From a checkpoint of a small transformer trained on Wikipedia.
Size: width 64, vocabulary 512.
Training: a variant of SOAP for these matrices, 113M tokens, 6904 steps.
Each number is 200 + 40 x the weight over its row's rms, rounded and kept within 0 to 999. Layers, rows and columns count from 0. The size before them is the row's rms in percent of the matrix's.

# v: layer 12 attention value, 64x64, rms 0.292, rows 41-63, columns 0-63
# o: layer 12 attention output (transposed), 64x64, rms 0.281, rows 41-63, columns 0-63
# up: layer 12 MLP up, 256x64, rms 0.284, rows 0-29, columns 0-63
# down: layer 12 MLP down (transposed), 256x64, rms 0.289, rows 0-28, columns 0-63
v41,083,301,195,185,289,255,149,175,159,214,228,186,230,204,149,209,187,183,147,247,177,234,240,188,251,146,196,185,210,196,198,239,150,261,187,231,143,165,203,176,253,284,230,186,191,134,203,194,167,134,208,159,214,182,203,209,167,111,229,162,254,134,188,205,229
o41,105,79,217,271,219,195,199,206,266,142,208,157,166,203,172,280,190,234,181,251,237,214,217,204,165,194,231,210,230,224,203,283,247,161,199,194,228,213,144,183,197,248,198,203,200,204,171,124,227,182,196,173,278,131,239,199,214,155,221,194,206,132,292,200,193
v42,073,208,206,181,176,195,241,237,178,255,296,167,232,175,213,234,108,196,156,134,236,244,165,168,199,200,185,165,191,249,222,143,145,214,214,263,179,200,214,186,190,249,188,198,228,297,282,174,177,185,198,209,238,142,204,127,253,173,285,237,240,201,219,210,203
o42,096,141,226,171,185,254,160,176,176,160,186,136,211,171,123,237,146,215,250,250,224,207,201,195,199,194,198,193,206,220,102,189,220,313,211,233,174,136,213,254,206,241,127,204,197,221,142,206,173,197,209,146,256,253,175,159,196,204,262,262,193,222,174,266,216
v43,086,255,168,209,221,231,212,229,185,166,154,221,177,178,208,194,163,108,178,166,140,169,196,154,207,255,226,277,199,167,242,151,156,227,233,217,218,220,197,113,136,201,156,172,212,191,260,249,155,164,237,140,224,221,166,176,153,159,175,227,205,137,307,210,224
o43,110,173,130,228,236,170,212,206,188,166,189,233,198,186,209,215,160,196,216,307,274,289,274,130,202,189,193,205,193,243,178,156,164,183,203,185,169,186,184,175,205,198,194,197,201,152,160,201,231,161,199,128,170,180,266,216,333,183,169,260,172,176,144,221,219
v44,080,173,274,127,265,269,164,185,238,234,177,173,185,171,217,209,282,181,176,244,262,166,152,281,214,156,209,208,148,217,194,170,154,205,135,125,284,195,177,227,174,231,218,133,222,214,198,257,207,238,225,185,212,202,165,159,216,205,182,216,218,145,130,183,202
o44,101,184,322,246,196,270,225,193,216,135,190,224,186,186,245,246,208,208,181,175,141,190,255,190,182,212,153,199,150,285,226,212,245,225,245,190,231,171,164,164,189,185,172,187,236,209,221,187,257,130,192,283,189,218,241,133,141,222,166,144,211,235,254,240,221
v45,070,183,182,141,183,187,222,240,239,142,154,206,230,236,171,219,248,247,221,218,184,176,188,143,207,194,184,219,223,217,148,158,212,299,191,247,217,167,264,218,158,191,195,303,174,187,210,297,268,221,263,207,163,210,135,170,252,211,209,212,150,181,164,144,148
o45,089,216,305,230,220,260,232,168,184,208,156,261,174,197,159,224,174,174,213,177,191,218,236,224,255,210,175,176,219,221,217,227,235,143,212,119,244,252,216,151,273,88,212,151,185,260,226,204,157,230,173,210,235,200,191,220,202,196,180,275,250,182,136,226,152
v46,066,227,257,194,145,248,240,232,188,157,196,129,128,253,229,253,199,318,220,221,266,225,179,238,224,161,235,220,176,157,210,172,155,236,201,198,171,130,211,154,216,195,255,210,250,177,224,201,201,245,178,234,161,210,262,143,248,178,116,180,178,169,179,207,190
o46,084,156,283,169,247,208,233,158,181,218,206,264,220,141,173,171,235,170,233,172,178,161,180,217,312,194,181,141,227,225,167,178,184,186,221,165,200,180,251,187,129,230,138,235,206,202,211,148,121,177,252,193,224,151,117,161,213,158,125,160,173,222,200,178,190
v47,077,172,174,169,202,213,290,194,182,192,188,209,212,198,181,119,137,238,249,204,192,205,247,186,201,206,149,183,119,173,178,150,180,217,278,201,199,263,173,251,185,200,175,214,279,226,289,225,111,199,210,268,135,187,262,230,196,143,186,227,224,187,166,172,233
o47,092,242,177,214,191,163,207,231,196,245,207,249,268,215,162,281,207,211,219,204,199,156,178,233,221,256,215,125,236,246,122,134,180,158,179,215,201,168,237,213,239,155,179,172,188,226,203,313,181,178,135,127,233,183,140,133,163,237,159,232,181,170,207,197,251
v48,075,218,121,187,243,170,196,145,208,175,142,220,181,149,187,200,194,185,203,213,188,238,205,187,228,178,144,233,193,202,224,151,81,187,253,167,213,201,236,213,267,195,156,174,238,173,151,186,203,203,155,135,222,174,169,340,235,238,203,178,230,251,234,184,262
o48,094,224,120,187,175,201,214,242,237,250,229,192,218,197,237,253,260,211,209,228,252,239,174,194,131,141,205,196,229,118,253,152,183,214,238,145,256,210,224,151,192,236,135,192,166,228,234,251,219,103,152,117,177,212,255,177,171,204,226,243,186,157,191,173,167
v49,079,293,135,191,122,257,208,184,197,233,244,210,261,180,201,120,221,190,224,211,264,192,167,224,230,284,201,155,166,171,170,258,226,240,219,186,235,118,186,223,142,203,203,210,144,259,245,206,165,187,195,186,252,153,157,253,210,232,203,184,235,218,209,251,150
o49,093,213,196,173,213,174,232,198,211,161,234,178,204,296,190,241,207,157,198,158,224,223,171,261,201,195,195,235,191,195,85,170,226,209,222,212,230,351,177,177,173,166,133,178,201,183,235,169,236,195,178,204,203,248,191,256,197,207,172,159,124,229,236,282,223
v50,089,155,243,261,164,181,234,193,224,212,137,143,203,231,198,227,239,227,191,234,161,151,281,211,277,239,141,238,175,194,215,158,148,199,207,231,183,217,210,216,163,208,171,183,144,104,243,177,183,181,145,161,297,187,174,200,237,155,175,192,246,235,133,142,175
o50,111,211,204,126,221,228,203,186,274,183,153,269,95,159,190,170,180,156,112,259,166,144,187,202,161,228,186,186,232,256,221,225,202,176,209,211,220,210,237,187,223,180,197,213,232,245,197,238,175,147,220,162,154,180,226,197,191,184,261,204,72,140,167,224,204
v51,077,220,215,138,146,211,153,230,241,261,206,269,151,227,227,135,147,185,147,257,172,207,211,160,139,253,229,246,152,210,226,248,158,182,163,212,219,183,220,195,153,182,235,243,102,168,184,96,229,168,211,238,186,276,213,237,201,199,181,196,237,219,176,237,211
o51,093,313,175,228,173,187,199,152,170,202,265,247,183,123,235,200,181,234,179,145,184,193,226,181,203,215,236,266,227,192,222,206,181,159,205,243,159,200,163,234,189,232,168,140,165,233,171,147,220,205,197,243,243,204,235,255,224,188,245,227,79,281,234,215,149
v52,075,202,122,222,243,187,175,197,187,169,164,169,178,204,251,181,206,235,211,109,118,219,230,197,176,204,240,187,269,277,237,217,232,224,209,243,193,197,211,263,226,165,130,219,187,230,225,184,90,177,241,232,195,197,211,216,151,181,260,179,225,272,111,216,205
o52,086,263,227,264,169,162,148,198,213,217,221,165,238,145,140,192,175,228,169,195,230,262,137,210,203,213,174,249,202,216,130,174,255,165,112,176,215,229,245,208,179,189,237,241,253,231,125,237,215,226,204,193,149,261,228,201,178,254,241,283,219,118,213,186,207
v53,079,287,193,131,198,197,162,179,207,189,222,201,200,210,207,271,228,120,211,220,193,234,178,192,172,188,214,220,247,236,172,178,197,191,241,229,287,207,203,249,135,148,223,345,170,165,156,174,218,112,186,262,169,168,188,249,179,172,208,170,227,225,188,182,199
o53,087,227,169,269,169,191,134,175,203,186,146,248,207,233,172,192,211,260,182,135,245,225,214,234,178,171,185,167,197,147,194,254,253,193,234,210,222,236,216,272,229,173,229,78,150,243,203,171,205,154,245,226,230,243,224,237,191,195,197,207,215,131,227,274,115
v54,072,165,248,218,179,148,186,251,213,185,169,270,187,182,281,141,270,265,186,190,190,190,215,268,170,159,273,232,201,158,172,209,262,246,268,201,175,169,137,216,128,164,227,185,215,185,199,228,127,153,221,180,183,180,180,209,256,163,147,260,188,197,248,181,161
o54,091,236,162,187,208,270,157,198,143,174,244,244,153,187,243,221,247,159,229,148,230,156,196,186,221,250,111,155,231,238,147,184,162,147,196,231,201,250,293,239,179,167,260,190,194,206,229,242,244,249,172,214,228,147,272,225,209,211,115,193,248,191,179,177,201
v55,073,197,191,147,125,254,180,198,191,204,148,165,193,197,185,251,222,167,134,154,152,264,282,273,207,200,197,190,122,129,218,197,159,160,141,213,212,205,232,144,158,208,192,195,271,204,222,148,236,166,221,177,151,189,179,165,165,240,194,258,159,166,218,164,127
o55,099,149,215,139,231,229,200,179,191,193,126,209,230,161,175,306,206,195,268,215,185,223,195,186,167,227,244,252,193,279,287,203,258,192,235,174,216,147,145,235,164,245,180,134,175,119,186,207,148,240,189,244,205,213,202,214,214,140,185,226,185,211,182,235,279
v56,079,151,224,190,124,187,267,236,238,227,177,183,252,228,200,205,194,223,153,175,263,166,211,193,264,190,236,178,207,210,179,234,164,125,145,225,211,254,208,201,163,191,236,173,254,115,206,210,202,224,265,193,202,184,97,218,184,153,175,249,283,176,255,128,193
o56,104,155,196,208,224,291,225,95,175,227,238,238,199,167,198,232,226,249,236,202,188,218,223,193,148,258,124,186,279,165,170,217,221,227,230,230,208,173,194,178,240,178,221,182,232,143,293,246,153,160,230,160,145,162,160,237,155,200,168,235,148,161,170,194,247
v57,071,192,151,196,218,176,140,227,161,162,242,169,156,311,159,215,159,120,197,190,153,260,238,183,245,195,237,197,165,213,153,178,225,181,194,172,227,147,189,205,226,228,236,190,148,210,227,305,241,196,183,173,113,162,230,157,217,254,268,249,190,215,205,243,193
o57,094,181,128,302,147,258,195,237,220,169,115,213,269,244,210,239,177,130,276,259,173,152,149,182,181,164,221,199,207,203,277,189,224,184,169,170,177,179,154,173,212,243,217,217,239,244,194,153,145,209,231,254,238,211,239,207,223,253,192,208,180,233,251,214,191
v58,075,236,217,217,313,201,202,210,169,173,194,136,198,169,277,164,195,225,192,254,178,144,177,230,232,182,217,162,192,199,206,203,181,185,230,224,230,224,190,182,238,144,261,203,255,219,229,120,136,235,188,133,224,126,221,215,244,222,156,255,194,217,248,132,287
o58,092,166,201,257,131,207,230,181,240,163,207,223,188,195,210,171,211,183,289,194,247,211,264,217,260,179,173,241,250,146,190,250,196,160,245,162,182,183,291,183,179,224,185,234,184,74,221,309,166,208,138,178,164,240,199,181,200,224,212,166,200,190,235,220,197
v59,076,124,153,220,257,182,240,106,161,254,191,162,162,204,198,193,123,126,253,205,251,163,190,247,225,161,235,162,172,183,227,196,193,219,162,209,233,125,190,193,168,193,221,246,164,186,226,210,149,141,135,244,209,273,195,270,249,212,213,238,226,232,239,178,189
o59,094,266,169,191,133,269,254,204,246,213,284,168,247,222,112,209,193,177,230,209,261,121,222,258,171,164,216,165,192,165,209,187,185,224,213,178,145,146,173,276,247,208,213,150,175,245,230,199,176,209,277,214,186,188,267,160,196,202,244,173,176,177,228,244,239
v60,070,263,181,205,189,254,140,178,153,226,198,182,241,177,234,212,279,230,224,251,261,147,164,118,180,242,192,249,202,115,204,179,228,206,195,140,231,212,133,261,205,261,177,182,177,148,194,143,140,180,170,233,145,172,229,151,245,226,209,222,244,235,198,248,202
o60,088,230,236,220,251,177,236,225,171,209,189,240,211,238,241,112,205,150,285,162,189,191,252,266,193,200,263,200,217,179,177,172,216,233,148,196,172,229,216,161,203,223,184,185,237,140,129,191,275,188,207,178,190,177,229,224,103,187,148,171,182,240,269,292,236
v61,078,124,169,208,251,202,200,159,241,174,174,165,238,182,240,181,214,203,211,208,210,164,234,181,232,148,186,179,206,233,235,251,222,255,222,172,220,205,242,233,92,201,222,126,186,95,209,192,212,193,112,233,198,210,239,161,151,247,239,214,163,241,105,154,172
o61,096,218,243,223,196,290,256,248,224,176,166,199,197,180,153,144,175,205,184,226,148,171,184,224,153,283,201,197,199,226,232,147,171,147,176,192,224,271,186,274,178,173,263,149,209,180,188,220,146,167,223,130,104,182,274,232,194,212,202,159,215,203,250,138,213
v62,081,208,250,299,177,223,173,172,193,231,140,162,157,245,221,194,274,208,232,245,214,282,187,176,266,177,236,234,198,226,224,169,204,244,225,207,174,176,262,211,189,162,131,165,213,260,113,125,239,236,196,197,216,165,201,166,257,213,169,239,221,187,163,127,211
o62,096,164,215,184,278,207,213,174,243,224,161,245,179,186,266,169,184,178,252,190,206,158,189,219,232,217,116,224,153,147,202,198,228,235,236,182,271,150,242,217,194,301,200,165,201,292,160,198,164,232,151,176,169,175,263,226,193,266,206,107,190,206,155,202,221
v63,080,135,238,232,204,189,255,173,244,119,224,182,197,112,204,219,234,219,165,152,178,241,215,115,317,119,194,251,224,211,179,226,178,172,193,207,241,187,220,204,273,180,184,237,209,176,209,171,226,159,169,273,206,232,209,171,233,250,189,242,254,153,222,208,231
o63,090,197,173,250,263,236,184,204,203,234,143,173,170,135,109,237,181,227,154,163,182,238,180,223,276,197,192,201,237,159,204,196,151,251,238,252,241,134,175,178,240,242,153,201,232,249,176,248,233,181,304,184,196,167,280,218,174,156,155,233,227,228,198,158,214
up0,098,221,134,186,160,141,173,237,212,265,156,233,242,250,243,232,225,221,211,223,166,222,240,161,214,166,115,124,168,231,140,166,238,195,197,248,206,203,209,225,194,204,172,244,254,139,175,252,190,154,259,228,167,238,241,187,154,125,201,94,213,204,194,187,179
down0,099,230,130,175,240,141,242,250,221,173,140,246,242,154,195,183,247,176,171,226,137,140,274,174,192,169,145,141,235,238,290,229,139,229,215,198,191,191,179,172,118,176,155,254,230,234,220,208,182,248,193,243,179,197,260,161,221,242,217,156,192,182,163,175,179
up1,100,160,194,235,164,210,152,206,230,177,253,222,136,196,181,179,70,220,223,185,186,216,221,122,206,144,220,193,224,215,283,172,208,209,121,171,191,208,203,225,234,290,134,188,178,145,220,176,230,157,245,230,159,208,181,202,209,213,194,249,142,235,135,149,172
down1,091,128,262,171,243,177,137,161,222,138,185,213,116,176,197,157,209,225,172,199,138,160,200,233,201,156,204,156,187,240,293,211,118,214,242,201,164,125,179,216,215,205,209,162,143,150,220,163,212,288,187,244,205,170,195,187,228,213,219,145,228,208,234,136,174
up2,093,210,184,198,154,203,223,245,176,222,245,159,202,174,146,170,180,158,162,188,175,167,136,175,162,216,231,242,190,239,234,225,217,237,168,331,209,241,213,200,254,288,185,123,205,262,287,193,218,176,218,198,216,283,187,207,235,211,180,223,147,141,145,203,182
down2,089,191,207,135,212,197,208,199,140,217,120,234,231,160,256,242,218,232,243,222,241,250,216,163,135,190,211,176,252,241,219,183,268,300,225,178,209,271,272,211,135,221,250,247,179,187,189,181,218,160,144,226,187,205,268,205,232,220,247,189,219,150,233,133,199
up3,108,223,205,156,110,188,208,91,192,266,175,285,144,186,211,147,121,217,183,157,214,247,229,182,223,194,214,198,226,204,192,238,210,212,194,194,142,218,199,222,196,160,199,209,247,200,201,190,190,202,220,157,204,196,212,185,248,324,178,196,230,273,109,218,239
down3,096,114,247,235,238,199,237,127,190,217,183,142,212,250,183,213,202,139,270,173,221,175,193,284,190,254,174,196,186,228,191,218,166,220,185,242,234,200,240,234,249,251,249,156,205,162,188,188,319,227,208,221,109,235,200,235,175,176,196,257,139,225,195,207,222
up4,100,253,272,265,200,214,209,189,163,282,184,254,188,171,193,241,220,279,230,183,202,237,183,177,227,181,243,188,207,241,133,282,180,152,282,115,206,207,215,212,223,212,139,282,178,195,168,117,276,163,234,167,213,195,185,166,180,212,223,182,203,210,219,205,221
down4,102,187,274,197,196,221,226,322,227,138,143,194,166,215,181,180,234,233,151,205,202,202,146,152,193,221,177,161,176,171,203,207,183,213,123,173,219,221,154,125,280,116,243,142,183,185,247,268,226,195,147,175,177,205,173,124,225,235,243,205,207,195,187,180,206
up5,087,132,185,208,146,163,196,198,226,252,308,164,251,225,255,228,208,153,185,201,223,197,176,225,247,256,157,183,165,228,190,252,206,218,191,137,210,165,222,136,305,263,132,227,168,227,154,211,190,186,254,153,208,214,170,207,185,129,227,183,225,213,208,266,222
down5,096,220,204,224,225,225,182,174,142,175,134,212,127,140,243,149,215,211,140,95,167,244,205,188,210,144,150,207,181,231,268,209,229,157,180,189,167,173,166,159,148,261,249,240,181,163,145,199,253,170,232,219,132,160,220,224,175,202,233,128,231,245,202,187,156
up6,108,227,219,227,224,194,267,146,206,185,164,136,194,250,224,224,288,174,171,202,278,148,214,174,189,132,206,169,144,178,111,237,180,219,184,143,222,161,220,232,163,224,145,267,218,247,213,137,211,195,128,176,199,205,172,221,221,106,188,214,206,211,260,230,224
down6,113,207,299,211,246,203,243,192,155,194,220,179,218,219,256,292,207,212,234,189,216,172,206,117,205,219,234,157,182,252,186,123,226,181,188,156,152,160,177,217,214,212,127,164,194,163,214,274,232,196,170,228,222,168,152,134,210,134,198,149,286,164,164,216,169
up7,112,242,252,184,153,154,223,194,250,260,216,252,203,161,207,185,202,175,235,189,160,173,169,236,172,185,199,157,303,133,184,243,162,181,260,222,171,236,180,232,190,189,222,241,204,216,154,154,172,150,175,114,192,248,216,127,242,201,265,210,255,227,262,152,260
down7,108,208,204,268,175,168,155,244,213,205,212,210,211,193,152,206,251,177,179,209,190,167,202,253,229,247,169,206,271,222,145,142,190,184,208,113,178,242,140,115,201,141,173,175,134,236,238,193,180,177,161,230,299,189,154,188,153,153,259,139,193,229,211,207,265
up8,111,291,283,182,236,186,193,198,221,194,182,257,196,177,242,199,236,172,232,172,292,212,225,206,226,217,207,257,203,209,165,234,154,154,135,240,169,117,177,241,191,218,184,178,246,174,175,202,253,277,168,159,188,169,99,235,186,245,209,193,138,155,224,179,233
down8,102,201,204,158,217,182,209,158,202,277,220,164,274,188,194,190,237,171,155,222,253,264,178,206,145,185,190,165,235,133,151,206,184,219,224,218,242,234,129,204,197,180,221,171,238,197,178,348,274,179,167,131,175,232,156,206,220,195,251,230,173,158,177,251,182
up9,092,116,200,173,236,231,132,145,191,154,206,220,225,170,257,148,173,140,195,188,219,216,208,187,284,235,218,167,187,208,131,163,250,150,187,219,186,218,228,199,193,264,206,180,261,193,157,176,218,229,206,186,221,114,188,176,229,181,245,219,264,199,267,306,249
down9,092,177,233,238,111,211,107,193,202,192,261,237,199,190,92,132,257,217,136,232,210,207,189,204,294,228,196,192,197,246,223,173,198,183,220,142,227,207,187,184,204,178,193,176,217,198,240,197,139,223,249,260,170,146,163,218,199,171,223,242,239,172,207,125,262
up10,107,225,120,227,205,200,185,199,275,218,214,185,227,157,191,243,250,198,198,151,261,235,229,225,206,96,202,171,200,140,117,281,202,184,176,176,221,153,187,323,245,213,246,211,222,277,181,179,169,186,228,205,161,220,243,185,143,190,193,196,248,178,188,202,200
down10,112,154,139,168,299,200,249,153,212,141,198,214,203,215,198,181,235,191,234,245,153,174,193,190,222,205,211,228,192,195,195,181,115,214,200,222,205,260,216,168,217,98,163,170,244,263,213,144,209,225,171,245,222,180,238,167,98,132,182,287,195,201,240,197,173
up11,095,152,227,190,138,160,155,256,178,196,196,125,234,189,240,277,238,177,141,263,118,284,183,224,201,232,202,198,152,271,187,150,228,132,208,190,168,249,262,177,205,271,153,210,185,223,148,133,192,161,226,190,208,218,183,203,197,183,179,184,175,256,162,174,202
down11,082,223,255,206,232,231,175,177,263,174,124,211,178,187,214,228,285,233,182,229,178,208,232,238,249,212,186,195,206,138,302,215,274,204,237,251,193,197,162,120,211,140,234,182,249,259,197,195,202,151,183,211,240,216,260,205,204,127,225,176,154,188,231,142,139
up12,099,217,262,135,170,201,271,200,212,212,213,181,204,156,228,228,179,257,204,221,205,187,212,187,206,189,225,195,181,239,191,233,195,165,209,216,166,209,169,132,231,200,159,110,178,216,149,173,141,243,262,219,208,254,99,256,124,198,265,278,119,159,221,188,167
down12,095,166,163,142,192,166,234,142,175,198,192,206,240,190,161,202,170,154,205,213,202,188,211,156,292,231,147,297,185,191,151,168,184,198,146,153,220,167,225,216,237,285,151,246,187,222,178,283,211,115,191,171,220,179,217,225,199,119,173,131,226,222,190,256,227
up13,094,129,205,181,231,175,184,176,189,161,261,229,165,200,209,226,172,267,236,150,253,187,222,170,305,155,221,191,176,209,211,232,292,189,172,137,260,115,237,147,169,222,217,213,164,225,131,153,211,214,240,198,225,199,190,216,174,221,183,209,241,220,233,99,228
down13,093,153,191,222,163,205,190,223,215,96,141,207,225,228,232,322,190,182,161,166,128,189,207,185,191,209,206,106,138,228,221,209,206,218,214,199,178,207,277,173,270,172,243,235,211,224,224,162,291,201,168,183,217,191,165,186,228,203,258,188,168,174,253,255,210
up14,110,202,149,156,144,182,189,174,192,202,196,255,192,167,170,189,139,165,265,293,147,133,178,232,192,171,165,187,164,164,225,268,138,189,206,230,219,215,191,256,234,146,205,172,186,155,279,204,206,206,128,147,282,206,162,232,167,194,167,254,248,260,197,211,235
down14,114,181,184,217,219,149,133,221,175,250,252,175,175,135,148,177,181,273,199,184,171,222,221,228,187,175,253,239,163,215,148,227,163,151,210,238,158,135,255,233,244,273,142,168,205,224,223,216,192,182,235,195,221,259,200,197,199,182,174,303,294,173,219,135,228
up15,093,208,199,190,167,174,218,188,218,172,190,175,244,138,171,191,139,214,191,203,237,245,284,145,159,245,245,263,191,271,222,136,187,238,191,170,215,144,240,275,279,222,177,172,163,225,168,115,156,135,215,214,220,225,178,133,187,215,250,229,216,173,218,227,129
down15,098,205,222,210,209,272,247,195,191,264,202,176,219,242,191,138,194,259,273,230,234,188,183,187,135,271,209,144,227,215,183,179,216,197,232,190,254,203,169,158,282,208,205,137,158,165,225,288,276,246,149,194,153,183,261,230,186,225,259,217,225,152,187,157,165
up16,109,188,224,178,165,179,162,207,247,142,213,153,263,200,283,165,156,227,197,272,176,170,149,162,281,297,210,199,161,206,190,166,222,191,216,184,203,213,179,210,132,195,129,193,244,235,184,202,246,191,149,140,211,268,205,232,199,174,217,247,220,287,208,172,134
down16,096,188,189,168,237,187,97,213,186,177,183,184,175,225,185,240,225,246,157,191,192,187,175,163,181,273,191,199,312,212,209,176,204,169,273,200,211,251,114,178,186,193,259,240,179,171,215,227,209,192,148,136,288,155,224,152,245,232,128,203,151,169,160,168,194
up17,102,183,184,211,149,232,210,231,305,211,191,195,238,157,241,300,196,166,237,181,232,275,124,234,202,238,160,187,167,179,204,244,158,92,197,215,181,187,158,220,211,242,167,148,211,209,195,181,221,234,166,169,178,232,180,248,171,234,242,199,259,167,220,228,115
down17,093,247,185,200,174,260,212,282,195,175,203,245,143,251,218,211,152,269,235,193,165,170,254,144,226,155,236,190,217,108,172,247,158,152,193,295,166,153,184,227,211,225,183,214,255,224,199,231,204,186,178,223,206,145,203,218,255,249,196,247,219,216,99,210,162
up18,098,187,233,278,250,257,199,192,232,229,195,201,189,192,166,212,161,158,150,197,196,210,209,191,233,176,200,163,148,254,210,192,231,166,195,285,170,195,181,295,161,208,185,155,160,169,284,186,155,212,258,158,174,200,191,233,102,194,218,196,287,143,187,139,262
down18,104,221,161,150,206,172,121,150,201,248,164,229,182,201,226,173,136,239,200,205,142,250,210,261,142,189,185,214,216,184,202,259,282,207,132,122,207,227,204,151,233,218,122,238,207,199,168,205,228,216,213,238,163,179,180,212,290,102,196,160,200,230,193,250,222
up19,094,165,159,164,198,142,228,252,242,202,204,184,213,199,220,142,183,173,216,181,232,242,202,244,277,214,193,207,300,217,157,217,155,201,208,207,255,176,154,192,195,144,223,118,218,172,183,122,157,205,215,229,173,282,130,204,139,218,172,158,109,185,210,239,151
down19,088,218,206,274,206,176,224,111,262,240,234,159,262,201,136,171,209,236,169,235,207,203,184,235,161,146,106,245,161,233,242,141,191,163,128,260,208,125,198,199,174,178,193,186,275,150,209,245,200,232,207,213,160,207,252,174,253,233,149,201,218,225,210,197,223
up20,095,236,133,179,191,168,160,183,204,200,154,229,246,189,170,177,178,101,220,254,260,160,242,234,188,199,258,216,221,197,155,201,202,238,247,219,99,96,242,202,288,198,224,217,211,202,311,175,161,198,174,181,205,229,213,189,245,177,166,213,161,209,229,188,193
down20,098,283,237,251,190,241,119,128,228,232,206,170,200,252,185,155,200,156,200,161,164,201,146,208,210,201,160,268,239,209,200,298,163,247,201,209,162,157,209,262,239,188,173,242,188,293,239,257,154,210,218,210,227,169,247,205,226,215,219,207,148,233,225,245,243
up21,091,236,141,194,156,120,149,119,183,200,158,180,186,184,238,225,192,187,195,182,312,93,232,174,146,261,201,234,279,202,190,211,218,295,196,188,216,206,245,270,249,184,191,229,187,250,209,192,229,172,217,220,170,219,238,209,208,209,179,195,249,145,204,193,181
down21,088,167,244,257,130,241,180,187,257,186,203,282,223,159,161,190,160,313,211,246,190,199,216,203,232,228,197,262,195,198,270,214,185,137,175,199,233,172,164,154,266,214,219,227,172,255,145,129,167,184,195,237,238,184,224,196,175,213,165,124,204,157,146,172,235
up22,100,250,255,189,123,235,241,155,212,242,213,211,273,212,178,235,164,246,194,189,206,228,172,238,231,137,174,238,186,230,132,128,206,181,204,195,254,173,287,132,150,127,186,227,212,175,207,229,203,153,260,188,207,215,232,227,131,250,282,206,165,216,190,220,161
down22,106,219,237,222,203,244,146,211,175,180,224,247,180,202,194,192,186,172,186,248,176,261,165,245,234,198,272,207,210,164,96,159,216,144,233,152,163,185,196,151,171,228,256,212,180,239,129,163,157,228,228,231,193,103,170,121,173,185,259,211,202,191,217,104,181
up23,097,169,227,167,195,197,221,271,218,185,230,237,222,167,112,163,191,143,212,208,179,169,152,173,222,180,244,245,258,279,138,246,198,190,253,274,174,171,199,201,204,157,231,135,257,269,199,182,163,243,219,190,108,192,179,205,208,275,278,196,198,193,165,174,226
down23,099,189,144,154,202,315,235,205,171,197,232,151,166,237,210,211,163,226,181,227,220,282,191,186,133,208,253,198,178,165,254,125,180,254,185,213,247,213,234,203,226,179,205,260,156,119,174,179,175,210,154,219,173,261,222,218,184,164,184,221,277,284,185,159,222
up24,101,153,216,229,273,255,174,213,167,178,116,207,186,257,249,176,243,197,246,148,184,237,202,179,159,126,195,187,271,254,178,197,243,207,215,171,245,107,237,186,193,217,175,223,167,228,206,240,172,263,147,153,202,206,186,200,164,300,202,236,252,216,258,232,203
down24,096,123,182,186,216,146,143,194,157,195,130,251,294,185,215,123,192,225,191,147,166,271,227,245,237,229,176,187,216,133,175,272,197,177,162,174,236,207,172,211,218,127,204,192,126,170,149,231,156,140,164,233,179,237,221,193,215,209,222,230,167,162,230,147,203
up25,097,180,213,247,166,215,186,205,177,243,171,187,157,214,210,274,175,229,226,97,155,216,180,142,147,148,123,222,179,183,245,178,175,181,152,161,184,141,255,172,194,195,222,209,272,196,182,223,197,167,183,272,220,299,123,147,176,240,218,183,188,206,147,151,219
down25,100,191,192,205,208,209,178,139,212,183,189,227,271,246,218,191,166,179,219,220,220,218,187,192,144,149,184,222,269,141,176,99,285,138,227,205,130,254,222,191,262,260,208,185,238,210,131,214,204,238,227,204,208,184,197,255,113,219,217,281,176,184,140,194,169
up26,099,155,240,76,217,229,145,244,197,221,198,160,213,128,218,230,182,232,209,182,120,212,193,193,246,211,187,186,216,181,292,149,173,257,181,188,155,143,274,251,201,187,220,229,236,138,170,146,186,210,206,91,192,163,190,197,199,251,195,208,189,193,202,183,233
down26,113,247,296,285,275,241,213,248,163,247,174,159,172,193,182,212,196,202,237,236,209,226,173,239,213,298,233,229,154,199,130,228,184,160,195,245,210,201,147,151,201,197,193,185,215,222,188,141,208,173,153,209,209,269,229,218,98,204,250,166,178,195,186,150,161
up27,101,151,243,235,165,223,262,127,169,181,190,198,152,192,218,247,193,229,218,278,210,192,300,228,191,181,171,189,120,229,149,269,246,219,183,238,223,140,221,228,183,154,221,215,170,262,167,245,197,223,100,209,218,208,143,226,165,144,256,206,170,209,231,183,187
down27,103,154,192,224,135,182,236,168,225,268,198,147,186,239,201,234,198,249,238,256,241,250,292,202,247,191,198,144,158,151,178,188,214,181,205,219,254,227,160,200,318,199,172,226,199,249,118,162,167,145,153,176,181,219,214,191,188,191,172,258,139,221,185,245,232
up28,094,254,192,203,225,200,110,230,153,244,211,193,220,209,204,221,248,245,204,288,186,142,182,153,224,239,177,177,165,151,149,249,263,171,143,160,254,159,207,249,240,206,234,167,166,212,247,268,135,201,200,194,297,247,206,193,167,210,140,231,236,238,182,227,181
down28,100,219,239,167,183,91,167,178,195,224,206,217,143,129,191,237,186,169,166,240,239,182,189,193,260,248,205,183,185,185,197,230,157,227,255,261,254,235,245,212,182,154,248,179,176,231,281,208,198,136,173,88,195,205,247,250,186,215,171,248,149,143,187,213,175
up29,098,121,233,184,178,241,169,202,251,229,227,245,185,216,142,142,237,216,260,232,200,282,191,278,263,161,172,218,185,249,215,163,214,234,184,154,207,214,183,246,168,251,203,200,191,204,223,150,167,208,171,107,262,233,168,158,195,150,262,247,224,274,155,216,196